Each number is 128 + 32 x the weight over its row's rms, rounded and kept within 0 to 255. Layers, rows and columns count from 0. Numbers have three digits each. The size before them is the row's rms in percent of the matrix's.

# up: layer 4 MLP up, 832x256, rms 0.0925, rows 212-278, columns 128-191
# down: layer 4 MLP down (transposed), 832x256, rms 0.0925, rows 212-278, columns 128-191
# gate: layer 4 MLP gate, 832x256, rms 0.0981, rows 213-278, columns 128-191
up212 100:141145107112158155134144123149151130167178114156108119141093104153175114096122157089099155136112066130161123110131189105115118128101180128100125121064117132109105109102117131115091153114193149
down212 100:137158126142096121128092106170164137198201190161171122086105116086151080130083162120184089128157186122110115119120209159081119086147137101082107183141132174076115126122141094109154138159151067
gate213 097:112133128140157094132138060125150129137180131095100101054136056113158075115140114117186101136109151129087086126118143125172148129109126128174141144150075143180154147102183075076095111083098117
up213 099:137200116130131106142075132108157188189101081128102129102107092129144097080169120089108121193131109095143134105101124130131157095143099161161117181090125081197110119133146102116163072141097111
down213 098:155130167151076117087071177149132069160069105163113209200134105099140105146161160097122153198120168079177164155073099089147126092120085137142161162201085157136125138102099141109152164137090107
gate214 098:120038139112168171108131147157137150138115089132068081144094091111133151134163137157117132099100138137085132091088137142075157105154148166150109122194175074126134146117113111145117093135108120
up214 100:146129073131088135133137116142184170100120146072141149113132130126115108096111113131129082143167120183179125102121181190120117122164146120101095081114118160124096114127161130127133182102137112
down214 100:098092099061148174090121103140091150106061112164109130134160123094097100099093140130145133119142134148121121115121181147069191078112120194122081115171160147115107066142101162176114129148142058
gate215 102:089154109147150159123117135100124210106158128159140135096081095145175143038062125134103154163138134194149145118121143202161085172126163085131120128106112157114126109108148035142138093142182119
up215 098:112123069138093140138146145095116102180117111133172109126151114121120155108164127141130112149143145123127138163150184144102129140130152151138051098057156137151110147164116134063062100128188151
down215 098:123113098143152115146122153101138129118091110074148157188096157111110108091109164094182103179141166087058135142132073118143125200164086147142143158105191113062098090193097135137163155120109157
gate216 100:111167106113165133114130127120096135141115124152132163096112137159110126139135099135143162141074113148131157159150126209145119186132148115142120149080048173157179103081128155154131130156135164
up216 102:102179139151122154129138128086143170170137184138117049126113151153121147178150166146156156144155096127170111091180160145144167168131094194125108104112090122168127146106133084135152172126163117
down216 101:118145073117107107093061095110105136152074113092178072145153150170130145110129135150096109112126154102130148111132127092070143168105159185064083133108145123141126145116132141119070081184155157
gate217 096:124166090091100169148117071146034164094072113093103121102143102160154167116150139088129130149097161137139168071150090142081117144160122134192109139142126127104132156108074030164136182165133173
up217 093:173156128084114164150116146107119155088116107150091136049190163145106177107087152124086072170133155136150137116155048110069158136150138126113124113093129119115116130137081127099109121096149157
down217 094:128104121073088142133129174096090088110124154103128135090201136138086132127068137138137149140113163154099142157140059115120188146099128124075144123127132157155156087157076154126178092131123117
gate218 098:116152071115035158126148115133084157179064114124088082132137175107106122105104082125154118139155146185059148085184122072124119180121141165090168193139162065080133190109156082159112173095123177
up218 099:104151157169133150113166093188061124137141053159143074065152127131165110145171046129151161110132104174162135170116119135156130122145164140146119113164107174147114093143107131154145122178128089
down218 099:140135171168154111065195158139176103142131168130145172100091117184187109137129167125071172086148114107179196079127221133132122119113184118127146102100073165173161139205131152093089114134138158
gate219 100:075132108120118106148130105139162076062108105093162129130145134146093098180225150097152144090126152113136147133180102042165065144130089100103133120090125082182145137097109091082116167066114102
up219 096:083134102147159139145144124134159186101133139112137116140157145144137099128099090130152119139139074126124151142086142140139134097084046099124121130088114131113123145169118194107071103128147094
down219 098:100096087151103153121165172185118117162139170129163150135104126071143098127178102139098125149102113175111100135156131123152100138145111124099109137135067107090110078169147149121132128153173161
gate220 104:114170094142103126113116106151091162125113110127122111081116178099144106089142103057131133132102122167137174132166133151101107128144102123105108092076079143089149132173188142132155132071112115
up220 101:132132149091143123070133127121118099078154104118190140098116124149146166119129155082109147188130147196109122115199173145084156157072146179114175138119116087113084130108112159120122103137141133
down220 101:096078083087120107148114105116104102173133085173091154087075106111122116118082121106099145123100147183136050152101172086137147073136138073183148131129142138100164135119093146107142067112094123
gate221 094:175139131135090150111093096117106164135116110026095088143094105173087126120200114180145110113109176230180182111106122183092132123106112143100073135099125173143175101068172115086141146126150172
up221 093:132190083166128121145110154112141100136122170157116124045202139162135145117127138096121155132110125084172123117129145127154072150181107105097095160124160068133133126117097163134091106084135110
down221 093:123151166131073188095076175162142103165127151160079165166110151178127108156120164127127140137169165097187132105151103164114151172099098167146144126142114155114178122091137090122089092114098120
gate222 102:122161140109145146073201088158146116124117085116127074142088149114118034150115116099092129109114100107108146061148090143139120166196117137109141174058081139122148142131073153188158184169119138
up222 104:102124142151102130155168133090088092160127122092129169106047122159103111133107158129105145110147183138122157074172094108126099121110119126085117134132081112135141117155182150097096145148069164
down222 101:151157145138086137156121132123095144119127128086127117056097104091183157108153093158114124089190094189122118175141107199095165152147169150161152160146172129083023118165192147137100142157107119
gate223 093:178163134134120101182114140103157146110120094105135133086094152140080074160203119103125092090103101090196114153151133137182132104167084176091140116087116125140189154073131125109218174089077121
up223 100:104148128088134118165119110089161128138124153128125121150114158051149156140153124135152142156101165099097156094133154106131103170131114162123114144130167147119135195167122067123130145090125155
down223 098:098067151129093130138152153131145147129167132151100125115127113047118112133195171129109135107165134115123077156147114171153152160174141120150167142126121123046170084098131072111171125129097112
gate224 101:070099118124121141078111099202088097130134137109100125139125117121116197202139143092123118123127115104139169110128121165179146132097087089129103078171123111102139165163076036109109160138081150
up224 103:070110103156068092093113120163119139187159029162134110160196117086099109155189180100120118113084138161186093113092108127128164124117133136106125146129158121091117163180154137125099098120083142
down224 106:084137114115136128175192148086126100159111167160150055102155152134148135146162148118098127129120105174152117140158117143081146129121149130089156122113168130098100143098176166135097130147119136
gate225 109:149188180137162171096104080165125162136089113093159086153158172127102097119102138138114100152099156125096159135089083117156132154144188163096063161074140116131183157131113153132150194133110117
up225 105:101128121144149125132094145120140126101063128134112136145119142101139097133138099126136117113115102164140140091112110148078096118112137183150160092139133101106079120135186174099186184073061102
down225 106:136171102176078121103177163118099106086134091147106209111150085128151131122167129092136104142119067123150162140134147128100131165124064110128121065133136143094103131133082100103129130147197134
gate226 106:100193127140111148078118113054175110127093187158126128106165134085114139117128143144138162136096135149126186135104133174106107139152141039061153103110162089127186135075107101157121145156124130
up226 101:120105178081080171156119107153105104156089159087112137147155132145160191088109153166136067205125109134135121195149127170131110066109175124116153189125154154113115107148169093157105098140113044
down226 105:129087167100161150157178113114150150130057109147119163116116201110100105063144124170141071103128145138123158140073156121086151115117083128144141146157129119112124115156090120143132094153143097
gate227 116:139171112164204195138134110094125104121116146137135080152074141087147142100103114127147255110171149121166203142124172139112077133137117141052104168101142160109164131035154068174093154080059129
up227 125:163163119145073060098114089118136097145128185103145180012165105122125129124188102172088090120153127089125139142088136073160120089140134191090119138137174123165143076201166201131132142103158115
down227 115:109138159109147098115145145129141146240152150159146115125139120143093139129157133124099067131145165081138116120086139137153158114129122113104100122136156144134091093157131134136131109136149112
gate228 090:087118104158093120118122110100138097187127147083193154116105114143156162110158137151158063115130150081135135128075151077184107143081084115121117139147160075173141159080130084116103142134169138
up228 094:065047187126109109171141167102107142115157129107087157153137097165121167118105121174171114124155152136147068116125083144086165121119110120172147091144181166125118126102091099118114153165116098
down228 094:136155126127180196113086101076121121097083142153126160065110124143094161142106143123129172131129166126164069127115141163128144111117167154143188182086111185121150187156100092147154113160160103
gate229 102:161136140073189185122143117123127137098106075151121108180150123135144149128123162165140120176118140143118163045175125149132108131093121104149052160118077221094139146160166083121159130178138167
up229 102:101128153129157082103180112050131095156103149170085132127164137132120135128159103137142089134054106168071172096105122111131134127134169070140094132117045139127154115143125139049128108089141111
down229 100:167109140147142136138082084115102136104076178074114158186071092171131120155197108136147134185105175076165118112117159096124181078151142160130059126099111117105089114086088123152139110064112089
gate230 100:168070090107140072127168114125129089179144055138140137152154113113084041127196120111163093139185158117126131144082096144115123199112157104161107150137123127136143138065124123125178124142180105
up230 100:118159176100101105100089183119097111155088158156115148153212115124060136118121072138083145167091132140167123118106203150097105122132147094187138139041112125123109176139124113122122065167150146
down230 100:074151142170158118099133152109087106116105164087151089157093125132101165134093090170125140179143135136145194145165160142119158168098119113162157142101115136168111164150136144129095205113163125
gate231 108:140127082073073114094150135091176154144136117118108132136119125107138176125081146173065172115163196162148196157084077148182112126092161141133110119147129118062188123083110120155110087139101062
up231 109:156164115212163159124041118111102132144113145148076077141156127128126090123123160119110110146134093157120105091100115134124137162143133187146112108101079152197186076199164120156133092177171188
down231 110:139150125117084163111165112100044121124137158156115136124145167137110130112199153086143145165108090152149101182123139162139161134071161130158097059174143120138145136165172172120142100173102123
gate232 096:126115111145123142103114119107136160080170158164119137127132165141146127113114097156132186139102114126056106069126156159132114112203127102162180117124115179104091116114132109187092132102185108
up232 100:141081149135114159093138110115116136094153116082120115124108109170123097131175145115147157087088173122147106130127147097202128147145093181119129119161143096141116170088178081160087118121108102
down232 098:178076116147083110166137156126142098111156111131186161120124179177085196101089082121197151168144177156129102110126163109054100115117157153116121134104081166113117130144130072150117071201105140
gate233 101:164165145063122169112120129084065146109169130155090131155149157134144190122162176146150094097108207158129105166113097128039105141113120114114134104136132198101153137207168103113104129144105140
up233 104:104155127129116167121116141112132139099113116108079134125120067079104141116159177117074100123138104087107155154111143130141071114118077133089092176109191168094122158171159140156133161140114163
down233 104:125139104144192103124159109133163138206057143146129103145133130131083118110154101174094147148093104138130142103125122132123125081146093126149141116138151159139150096082114201087142095125094191
gate234 102:145113099151129116094125094170105241123127131133114105154046114103202135167174137126154120139133073071125146145087147108157147090100098094070123138149107099179122149115143149159108129139141136
up234 104:074087114108098134163075131082062174160176063149158112116088154109138175152148109165126143151121137080108089147084103159175101100218165144150143139093144189128142110151083134135158063122081120
down234 103:160101206163155153131055111103112124088120125141101113156164126133113103081114087146093112135168113146138129116156149147103107141053117106117160137120107151163157127121155177170104126134105152
gate235 099:056181139158114131132092142086173163131155123072169132139104148151154132087114086136117153105102156142118166148083135083178080134126126130031131126100159112158170154089165103141171114113143056
up235 106:091079146109132120094132149121149099167204157086112143151195151058071156134116108169120137152127208108165125156117155146156150137141149195111090130192156141096145246119148094141083086090131134
down235 106:091125132166164153197154141160119093059098133097121112129074132080132110086101069110165106134088134099101127085119127067138133161053129090134122145085177133151110113102135146113153111164123063
gate236 112:109138094172143155087167098142147110091145143128130112139171088057125084127148148098121123109139168128157177141194122172202130163119133132101117112094099086089134173180103135157119183071125149
up236 115:132195190103102099133122109115111133078102152104102100136105094113126189109146141088128134123152119084156094090161144088091143112128175145105112132166138114114102123135150160171137083131143128
down236 111:136131102115071116141113146162151118095093123131184125063107134130140142125145110120145155085103132152147091103108085122151120136185130128122097127166165153157106184151136132144123110149129128
gate237 092:120111102137124153132149088075156099074093151121118108171144169180132142115128099155116118138114156117096138150098162108114094128137094141120065063054123086133173119131148059144115131115113139
up237 095:137185085150168168140135099165031125184165131128121145181116127124127087115144116075070129137140083188127152134141159158082150117182146075112137149138198099124119092179143104101102162110135174
down237 096:189121102113169132119152154136166183185059109103131131130112122099128078134147077111100130117166139105134183144173157092175116147101150068107088157107207125162191117154124147124175100068104105
gate238 105:163165139153065158118101106138153157118154123123103142118144086166122139071108112158101184121117066099121169071135070168116132185135117149116095067126103092143185122088191135177087109130203140
up238 101:075123096127117095154132134137095150086081163109157132114173107070159067145131126063142116091184145135114147125112158132130115153124112112098116106084159120147069124076124138069155135108080163
down238 101:077114134070116111100122091097103096147095134132156107176110137131157119128073158139158121163146170137150121126121127071119065136084126136118126171078116197133091111113147130162105141162047169
gate239 102:114113176084108130147064158110091153098094163058101079116106108134148154113167141084125144105108169163110129093122130122175152141071120128174083182141108057178124049118110136146165119113106130
up239 097:123154138148110167113161092106152081117168136134103106043129130155146136122153078112136163113128155099089134099124186178170149175142142087120157093144077143163128149090104123183091183062078062
down239 098:126129093110163113153123149143090125160079142103140143175142101128140140092107122118156105123085057114095177149134156091141071052139184110151132069109107107116146117107174146117138137164130121
gate240 102:108172062153160098121118100123121191106112103129136096190105149139027096152108133129128124139171162124207159150109132166115106188124181117136027138100117122137192174118123120114131087160155154
up240 104:220151175075100131118175136136102140100080129116144133179136138117115106106118220130211142064087114102088064168123113121149114109107168148149124139061153132106116144181095119099153134100114071
down240 101:128115174168195122126152101170115158106071216072072175121142097137108111109143139111084071116214147106143129138126140145146150117153139148135122142111128057090133167064133077080125139057114108
gate241 099:084079135170140122083093107149139152136116135129148129150152117107178188083107131102152119124124134087148138115156168165140183136164131187095104180124099156162136205117152109096098100104131182
up241 100:147139145148138104159109160117090090143184136132184092048110132113166191108123164149158168155183116081111105180179195105186126126134156196091150139164067128107133194138101150126153154113087114
down241 098:127129159152166129117116147155176152122125078148148140029105169141108154155175144131108179129142098140104107165147157152186120204107132142176148108142103177113142120134171109131146186110103164
gate242 100:133176112142132114121138120087143116156123132128163151121062139127162060137131113129147155101203179086186188121107137170118154127153108100156120142122104141177174138110147054078120132142087106
up242 095:154100108128134135139092146177125153170200127104144148215172120121104135061123131107096144157157086100095133108109148115055171119117147117080133111124157145197147152127126144065125162166124193
down242 096:150115150166085160138163090091130113097179128126106155103129188162123090112174115087104135117129119141138072142123070105070108169173090161103081145090137119117076132169116166181097140164174124
gate243 102:118105120142155126176169091127152085187104121173040120133152158092117127103103117090140130126185119144110163168154163184107137124077101156103086116142141110139143103100169080116078118089151145
up243 100:175098082177094093175173150136109101138135116095088103083133089180161105123182120090166100138182088099105125163102166094073168133156096110131115139116082131128124088129098138076130084122137114
down243 101:183067148142097152153130143196101170161135167166147103116097189114163140104192144085159173122141125087142114096176175128077155132067146120133119107127128100172102083134160120161188116133128117
gate244 101:157154086148171164143143137128189124120138100127123133156169130082154136039088156146139172126100130100117109107170128162132081098083132098145091159168062143136143116148093115140155173094159136
up244 097:108152080128133111069099111129074182056151096149140117146195120166166180163157154106100091153150154129075106142128097162164221182131137073118076129131147146101175144131107168178121118172166118
down244 097:115162142100117121109104116095125144035089097096141073137117169166141123141135193100125128127147145144099138199049101148086146174093138135114035159103191163154136116111118163192094117133103129
gate245 102:159128119105043121107082123133175113161154126115132136113162135101130191134148145153118169112157157142197199151094144147140085110105144112138059141095146196171137106168178114123089156127183119
up245 101:149108148112068069076101136074121170120108158096138118090108154091141191154148174153128107155161134114140127124140141147103130120130113144106153126118136105194133097109131120166060101066116108
down245 103:129114087122172080134135079119117153145140109117171124138148154116171095097163102121174131142148112112118101124150139073093153127079142086172200172113113181135087126119159102121152146188040136
gate246 102:118134037189133129153146161059166164144138117135100144185112146193145150156082126111133141102147136087125156145179160120151113153181116063111094171081112157131113146140117175051100149088161142
up246 103:149160118171154123130124117176140172174124095126090114076185087094138159122120123103107144191163122195057093114113120195057143156136137147117127150203068122132122147071128154100124076147109135
down246 104:126150097114121135107183097123111176100101117167072194086123109095110171213077104144150112148071129134147120156176098085095185180132137176090113110099190111099132127089113127162140128133104106
gate247 096:077163111176165095137157145103166064068138140148080118161188073071163175112158085134164143106161179061092165085145081139101114136072104114165104123151178137096144183127120161135094127128118130
up247 100:146101100098077112085129127120079149115136160084173097141107071116149120153065077120163148119127123181124120142112155140154112182196165174073119147124121140123108120056120127141163131121126165
down247 098:187146166189158122134112141112117120156099145162157148105064111122119098125125120129153162179121161130092163114146118107067133133127127117146118127169110134122099196113094083096082125107144145
gate248 113:110173142146073153181110134125144147081153107078119132133151130116105075096123103142084163147150188124146131091087085142143121168104118104104140135121101156093179135065140224121138180127161139
up248 104:135149171107158135128128134092107103094119206152169124071155135113134136139153128120167150181125167148162113135168117146117094146121078156142118165133103139123134148172113136166108113141134136
down248 107:147115181201089165141129122148120089105116141082085093097135133144130141128124107101132169087119158182192125102103131127111156124129209175189103175122129093122092121099124112143130079093067080
gate249 101:076119138150085145091084084156114137072124087156115113128169102133174018136183141163076180061090154137149142157102134133108143117160083131152110164106188105129117137132100144129153135144174161
up249 104:195121156093170087096110141099111103101077101119125067087155103120119107103176205147105113157122155148091160088128152110133183063142163145137162092143111156155124195136139111124144167132119152
down249 102:096117136123083089173164153119107110096185103155112156114110146135132149078127165080098114129096155175190115155189131121149128135109080071163124165099107082085074160175152126174101130129156188
gate250 102:126142176085123127136176104098138120146063125097176145193138145174146102109111180152109127163101135133122175146145151150148116142162142131122107136134087143082140163138103117068087066163119108
up250 104:142114106161087127177089122144126148161160145100150137131132179145130156176084155150158096240118156104173127151132180133125082181111139108091152111149131133149084158111146140223134115145166128
down250 105:127083132078099117121087170108152105141142096136155089151164119107147113156127114131150144104095115158179096127085144100175173112110135048076128079132125112247141158089110064141141080118117141
gate251 101:153114182177117133178107126121148104121176189140109096087171148177105115158092160084186123089179139116131135122203112127167139215145071126090155173128084137174162145116114103094121162054048124
up251 105:153159168071137151068065113161078109099108117135191117137142121131151140101109138161094146175216119134124071094216146094092145169092096098100124150136102129149085117044166126165145155120140142
down251 104:138153092077175140077119098121102142123105131149128124114131107124130140202144118080117123147131194078151129105123129102113178161035105115143151106134136178094091076114134145119113155162144158
gate252 093:104102164115063112087089140106120150138122172123132110118118161125111163085181071110076137169155163107114177157159116147142111145140153111137119142104141079098129085116138038110106144111077104
up252 093:098109161211143129105124123161190167082115150106149159107066156101149105134161103136112149111160085157135117110169139135150170135119105150123148144057137150111107136100114131142117120086103125
down252 091:109118133124084077113177092152112123099228129216112170165090150141131114128178156180186141063103142119152162082103149117136135139088139113143129163178086153124106109140130186123131160126149088
gate253 104:143095135083130132148148171179129098090117123120152187144111134116122143100148127157146186080135178092092162085074152084122139117104138149101151134157114156125142121107126098075079083167197123
up253 105:104170136104140115113158140125118105109096141171097105154158070108164220137160192131116163181112135118173123145170114105097101143126155167124151181123057108084100094188142132142108125166183154
down253 105:103114138122101099127138105065107152101150155124061109135155167097159156164060162116153154107099125154080146115131143198074119152111118123124120109116119101149129119150131125174186143122109191
gate254 098:143155155149166174141102152173127203171113150137138096175089150105122166150152111153125142127068182113152171116144145082129073142185094152113129169056124157091108140199152137177122122089155147
up254 096:126146107155119131146180125131191088186155100053096138091115145117173111147176105135107162115102150141037096099161106088153182111116072155126131105177146124143138172101115119124119193166156116
down254 097:088150103161109140212101163165132137101121156079120121146097167086138156121130123095143160129101140089093136079132141125144148129117143120102123137163110117109128104127137095157108159102140150
gate255 100:158120138105133145164087106142126153118159154136113178153161108131104161121126172184158113085167152115197178148137102201130086171129156106107140071116186093092197156106111120117154146188104137
up255 102:131128141084134165137147113111133105140105142134108139140131057096103147119146097111116114093162179109127116150140157160125114088028102158176132101097165166100127152092150085142116111110130067
down255 102:076108097122169085150086112137138135159190111139107172129151097117102113114100135051138151083091144114190138076123139162154139111116088181164194060147161108103059161090115137126110086164180145
gate256 096:128114135105128124139054118180112187104128131130098107156121091124112099134148106141165114094058133156112164104121154182170116139160142113155114150130120108122109163133115111199099126157117113
up256 096:111192105088117090108133094138108139099114120123077107143157137095095128093153158121020160064143182182091111255128120101076112164097100140133158147088108100125188153117127158059172117163146168
down256 098:121153168199177102198146090095149102128099170101144175126113083122114133087173150183158151099105134095160098116111122072182130164127119035161160084150078129165141150129062135091144138134089117
gate257 091:170102107181139128148156049146047071178086135067114095166107164164096070126106115125075076190171139162174179141123140092154123145156084114112073138113136154134148123112091117136155140116129114
up257 093:146084129164143135116106153174189130076159136088134116137061095091172121140145163074213130105116163150096100114131181146140138142111118106121126160119135132182049162102070149120085096148126130
down257 094:139088137127182127121095103157059084146140125100163110195142136155115166096163108146086112146156147133170099177095150132178140110187128147155085147069086102119136114184089139179138095126059116
gate258 103:129138122086139198159144132155077118133131138153122105143121082114140105155095148117151134131154162130153194091081116181136118175098122048119071155121103136122140153159133132120111137093153164
up258 099:105134067172120108110156110150152099209163176130131162064145146145117138075182090161035152134142158081148170194118168087166100092155106186186122139118116135162146140111144060160121182118156070
down258 103:158145125149126180156159153137144109154119167136113100155107103136128117107129146146144120082107139146147154128068174086148141137095088089095061132154111131142176134141109102129156139119154157
gate259 109:095148091152099113094175112126186140170133138066173129131140130117154090160150072139111155159176148089064168125100154115196086092112136116145113134097150133121096174154128047115097110129192105
up259 104:150067174127118120095136126152095103111088153069139167133133106132138097066123099123132128105169129063132093127156129185122164099168163123105101152099122154159122127157116138106090147127118085
down259 104:062127151110190155130068115111095099135143146155116134103128126169110143160144101125152157142090162136157173204091118111069132042118182190133129139160182161102104145149107155092139100168137199
gate260 099:130141141165099127140148096139146048102106178142071121103130110130162102182199139093164193172220146171110126161147140120164100139202134105161105144082085157106137188130106102149156159126179153
up260 097:127110141120157118167117154156114093120134134136101098166107123181077121121106132103149121141225132167163119138183090130141186150210126139123126137139133129131149143155129122087156129137090092
down260 098:166162138116155084090125101141136137151146167193172107132112150081111137132116157137160133099188101090140169113101099162109110119161105113164117104137153039115121104150154145122133109148113075
gate261 104:131166099071078171144120129095127145126122057119109113096185159187075147144115109123092099101145138151131163137097098181142082137111080085134095143112129132123185140085118111108113130126107136
up261 103:117142155121117143132147163096171154139156097065122146089164177166127189158132146129089087182165168191177102198162141144129122172100148161144167165102136115102173110108087138055137099131072131
down261 105:087106120125148152119171128119100112118103157160139163112101187113172077111156138111150111117150159114109123181144148073127185078161174138181204090122141084061107112091062156162127093097159123
gate262 100:083150085160141141113115153184123182136112182159112139131139125105124090116140127071132120126156070152128138121127104132201063176128140088133112040100144147146161088097069119096073140152146125
up262 100:051091102191107145140166075136131121124133158072123124099119151132127159150141148178121176123116143131145151161097131088132134161098183118109174123153119118070167107123087169205153138096117092
down262 101:156097110129136138090152123166106108141116140144115132161108173173065149136156109140116109120123098188172095127139113114151170127146119031117124172141140105128174132080118108111072105114100152
gate263 101:180138135079163068065084175172122098112144143102167114158161084060094075191112113110079130151100109116135175094116146145152128128132073131078110177145109121123170106108111095160189139103162139
up263 101:122068135146071115148163185187143140128177134130136083112120104171160108135169158081065143083184110121113103106105135124190066143134065165075246108173111113178056123141161158169147152146132130
down263 096:081128088068175114085146045098128133110103134134098149117092158142108152078127137121134119114146165186142108106124126140127143132135133120048073138176131135162129141127113137081157155173109106
gate264 105:107191135085173173121051166204064167050131108141165109129140100139091100106143132136186091138160115169130144084165119225078110131150117149095131148084070134115162164113090103120174173160126120
up264 105:153086106166098086104109178128113180115090131192063105101128132095118150154076095118155139206089129143106100057101161155129110182110092113134159127179165105183105124153103108125127147191162112
down264 105:127077153152105061129151104138149094145102059122142086112117077147157170126118133181119131143090146157084094126125100111138097096159188139145097090141094144158114111135118126106120141126137104
gate265 104:116121095165114090043182100117175165107097045124099160152121122085082098077129136111082162167130177123105149157110097179146098133217149181110157076130061155088153116136110117165148186058145154
up265 098:114087136109108114143100091159113176097118137106131082136123128117105074174187149121082113087128145152127165081142087186132147163122140157131123134140100092173115091130141170153213142106071147
down265 099:176145147116178098066076132145097140110110111090110149099067131130134146128139167146160052113100183187165094149072133182173155089108150148134101128162108116145119102154136161103159164154126110
gate266 100:102075074102098138100133107121091108151099132128114139157047131148131098182113150199210180109126132125158155210104091083104072138130101158131057125186098118115123057108133071149183142150141167
up266 103:119172125119163134091150107136135183107174191113126091143129098088135144118113165095136123079160122062137163141169196103135103092092189108109124201100133124153144085087127139176119167134153191
down266 100:133086134107132144131116098195201098092143130066135109126117131159125133144094181093138086172077094155151134064105172157133121065090078155115121127089155081132089096108138139162196136180182071
gate267 099:182112159134103139165155127139136134157110171123150185149120109210137141109146170103147220125124179083185129134111107124126151141090182135139069113094151146182168097087110112106111151121101121
up267 097:101140097169203141118169123145091139123186098056122128128175098089179097077136065152131130172136159144080122109086169089119125115086132157127086178137074136073149172128183093159096122093183155
down267 099:127121166089136131204154138139107135177142144088124184141145097157085127125122148130183134071056182133186142094138112129118132109210157132190144068114152103100139166119167126083114168165053139
gate268 097:140133171131141128050112189175171079099178144206110171200144085161128179118107144097092115150103111088112174075186124156122155145167143106100107152162101138134173155104085104127136150135106138
up268 099:133074163102080135099101114129109090110086143101134161189102133094156167098153129091139161116107152138117128130125102132114147091137164155156162114102126162077163104140132078092132108130142184
down268 103:148116079104130169102131156129126160116089118076135159164128113090153154122075147149122129088121119112101107175156053180050112116181108162178149058121073153149099170103143103135128125116133168
gate269 095:159139116108153143099134140164181062141170140134154092126074160113092142112106105147124174185087144139144114163158169110120132129093157132161122109148147137124155143180180189160149123109090100
up269 096:127102093091149141084070170185176099126118132181160125168142108110124137079114096101093167155110125138086114074125145134106186133165133143111156141114131190115102184078093084046106144128151167
down269 098:128142082154070117194145107128120146108111080107135173061170151152123052139199165162113077114170079158154103172061129144168155132058190146117096091079111098065145129120113167166125149062122112
gate270 101:134142088105121130107126165133075145105143141128118141110127085150184144139166080127100111164136132104089177113133109108163137139114112169082135159157148149036123185148159109132095178082142105
up270 104:180171096105124139133115124151090202134092131160077130125144162118162098169196095125153042104124165099117112062096075109081115156142127088165122155105137134096140112186051100138175088129083134
down270 099:139114124108095225068132085131133126111161118120116128163160073146094146074103088099128099167125092192135161125158127138050169112147163139142156116103134124149100140136189123164116124154155131
gate271 107:077120066137099134180064162134116089153127097124130179080081140136062163090145108089120118047079170118164173112100158154174105109157137078176109111116116147174139127126116062112065098085162108
up271 102:148091096102162061065135150171093127084137117168079149170130092140145134118131121148120178113126122100150126048134205078123133128126162181136115150190086116154052110091185164115098142175121162
down271 103:138124072124096126166154124145111166096093135174116124121170144118186098129118154144141125061117168149068100147113142077157142078087155085110105150137133186152141099093148091144107064109087191
gate272 093:048154148126125145117077072128072063085168096165146133092161084151085095176165149100089135103172139109135165062116105151141095054088167135098129126131100078166066162082111137178114167080110147
up272 094:116107181154129169113131143208091051094126107159111121081140130124124176148139118162197137103116107057119124158131110092086134155146085164145179096159159141111139110166125121096101144190124125
down272 094:129127162135108091114145139134118168188095067104148117151112117078101144127088151154083204126086133124156151135166070159154082097098160098167168120146170153191192125092116125078150163081107175
gate273 097:076162131174150141092097040169073147160105096121118068100119111149184159183111146121144132173160132165113120120152102160140147117103154126158105141177085074092103086107170075195110087160152119
up273 095:109124154153088151141123180118096169155117145076094053108114095166145134126122140154121153129192064027154125157176135106106176152169173166086093116137129086174140149163211197123097109091149102
down273 094:095143119048221125159132103109108114059084060106142138160114145129114163094129178118086138115065123151064144140108111095139104140096091110174113124149123088091144067126117108103105158113122130
gate274 098:083140114087165106160177116079170119129154141173201122139125120092024157133132158143145060129178191125156139169170133138095085126102104129142091120127080120086101118133142109085163119131099132
up274 099:133105117131118113134152121095133168136128136162139166125118132216110154124183153145134141174172114125128121111119162111152119123193134213148164120132134105117155132142106086142163155115089094
down274 100:081171133101190135055107180200145104151128111209141149100084128109125104160102146138118099099113088134101087183115133146112118171099112104150118119139127196121143125132125102168117146119126174
gate275 093:134144145136108187132132115169049106089120114115095107059156162172136140127110185119161170114103162135133160100113164187104117108096140148099074130181128095138090069094140128171092136119058146
up275 096:142138129090099170138123154159157110165131140102136132177152152145113075127112098170058173112104119146104120128028077181166154145171123101088056063142172123181098116100160137106141170138099063
down275 097:171090108103127093112141131064152156129108084126088158121185098099108113130111130107099120138073110122142114151107051117102176192153119107091143161176093137170150169097168126192093143103146120
gate276 134:084148098133113143124122074135094126166125072089119116138131129079106103118172091097147165090117156137125182051078154148134083121140124129116097130101154113111184184087167060082122154124145105
up276 120:150084184137167148102052082044103109148115105073157164145140145113082164119145148084127113126131218138079136120139188122124105148142131131143102099082115106183124128087133082080123111091100047
down276 120:153085138150150154138107103120144127147124141095142119211109137065084186104133145070125129141104190131110162108102132146134089100145116111119155128122106137150180158079115108062148147109090071
gate277 099:136158120119147121186117109114157148102131144144089121119171167083158121170096149097137134085091164134100160140115119119126114133100099115148131096122103139085173144147103177130077054147192190
up277 098:074098137127156115178125073111100184155105130111107105110126121101159103137144157112142124133138130109109120149108137077139091169121099155102127146148157118102100165130183130153148085184085088
down277 100:204127130125118102150108147118118130112086112100060137139145098124106130164129163137189095155150148146141161108177165122165149136105130111114113098171052155092131194056124132102173170108119108
gate278 099:127098103074143144066139121090197133111125094096115142158100139136166107124138161153126202135122163106180151123098141097129131195120177146135098137106104103117162150123127113192094169174161066
up278 097:144085119214127083125129160146143171143099137116142109141163127126135159135165087139194138140135150153122159152062061110074134114096166180194142118135162124083172138091189095160092076141161142
down278 096:095099161109146116175164139126136152147119067159105175094148135111141128140106135127139110075100177099102119160119150136128131118072153128164067071137110138124112129122146095145142099156095138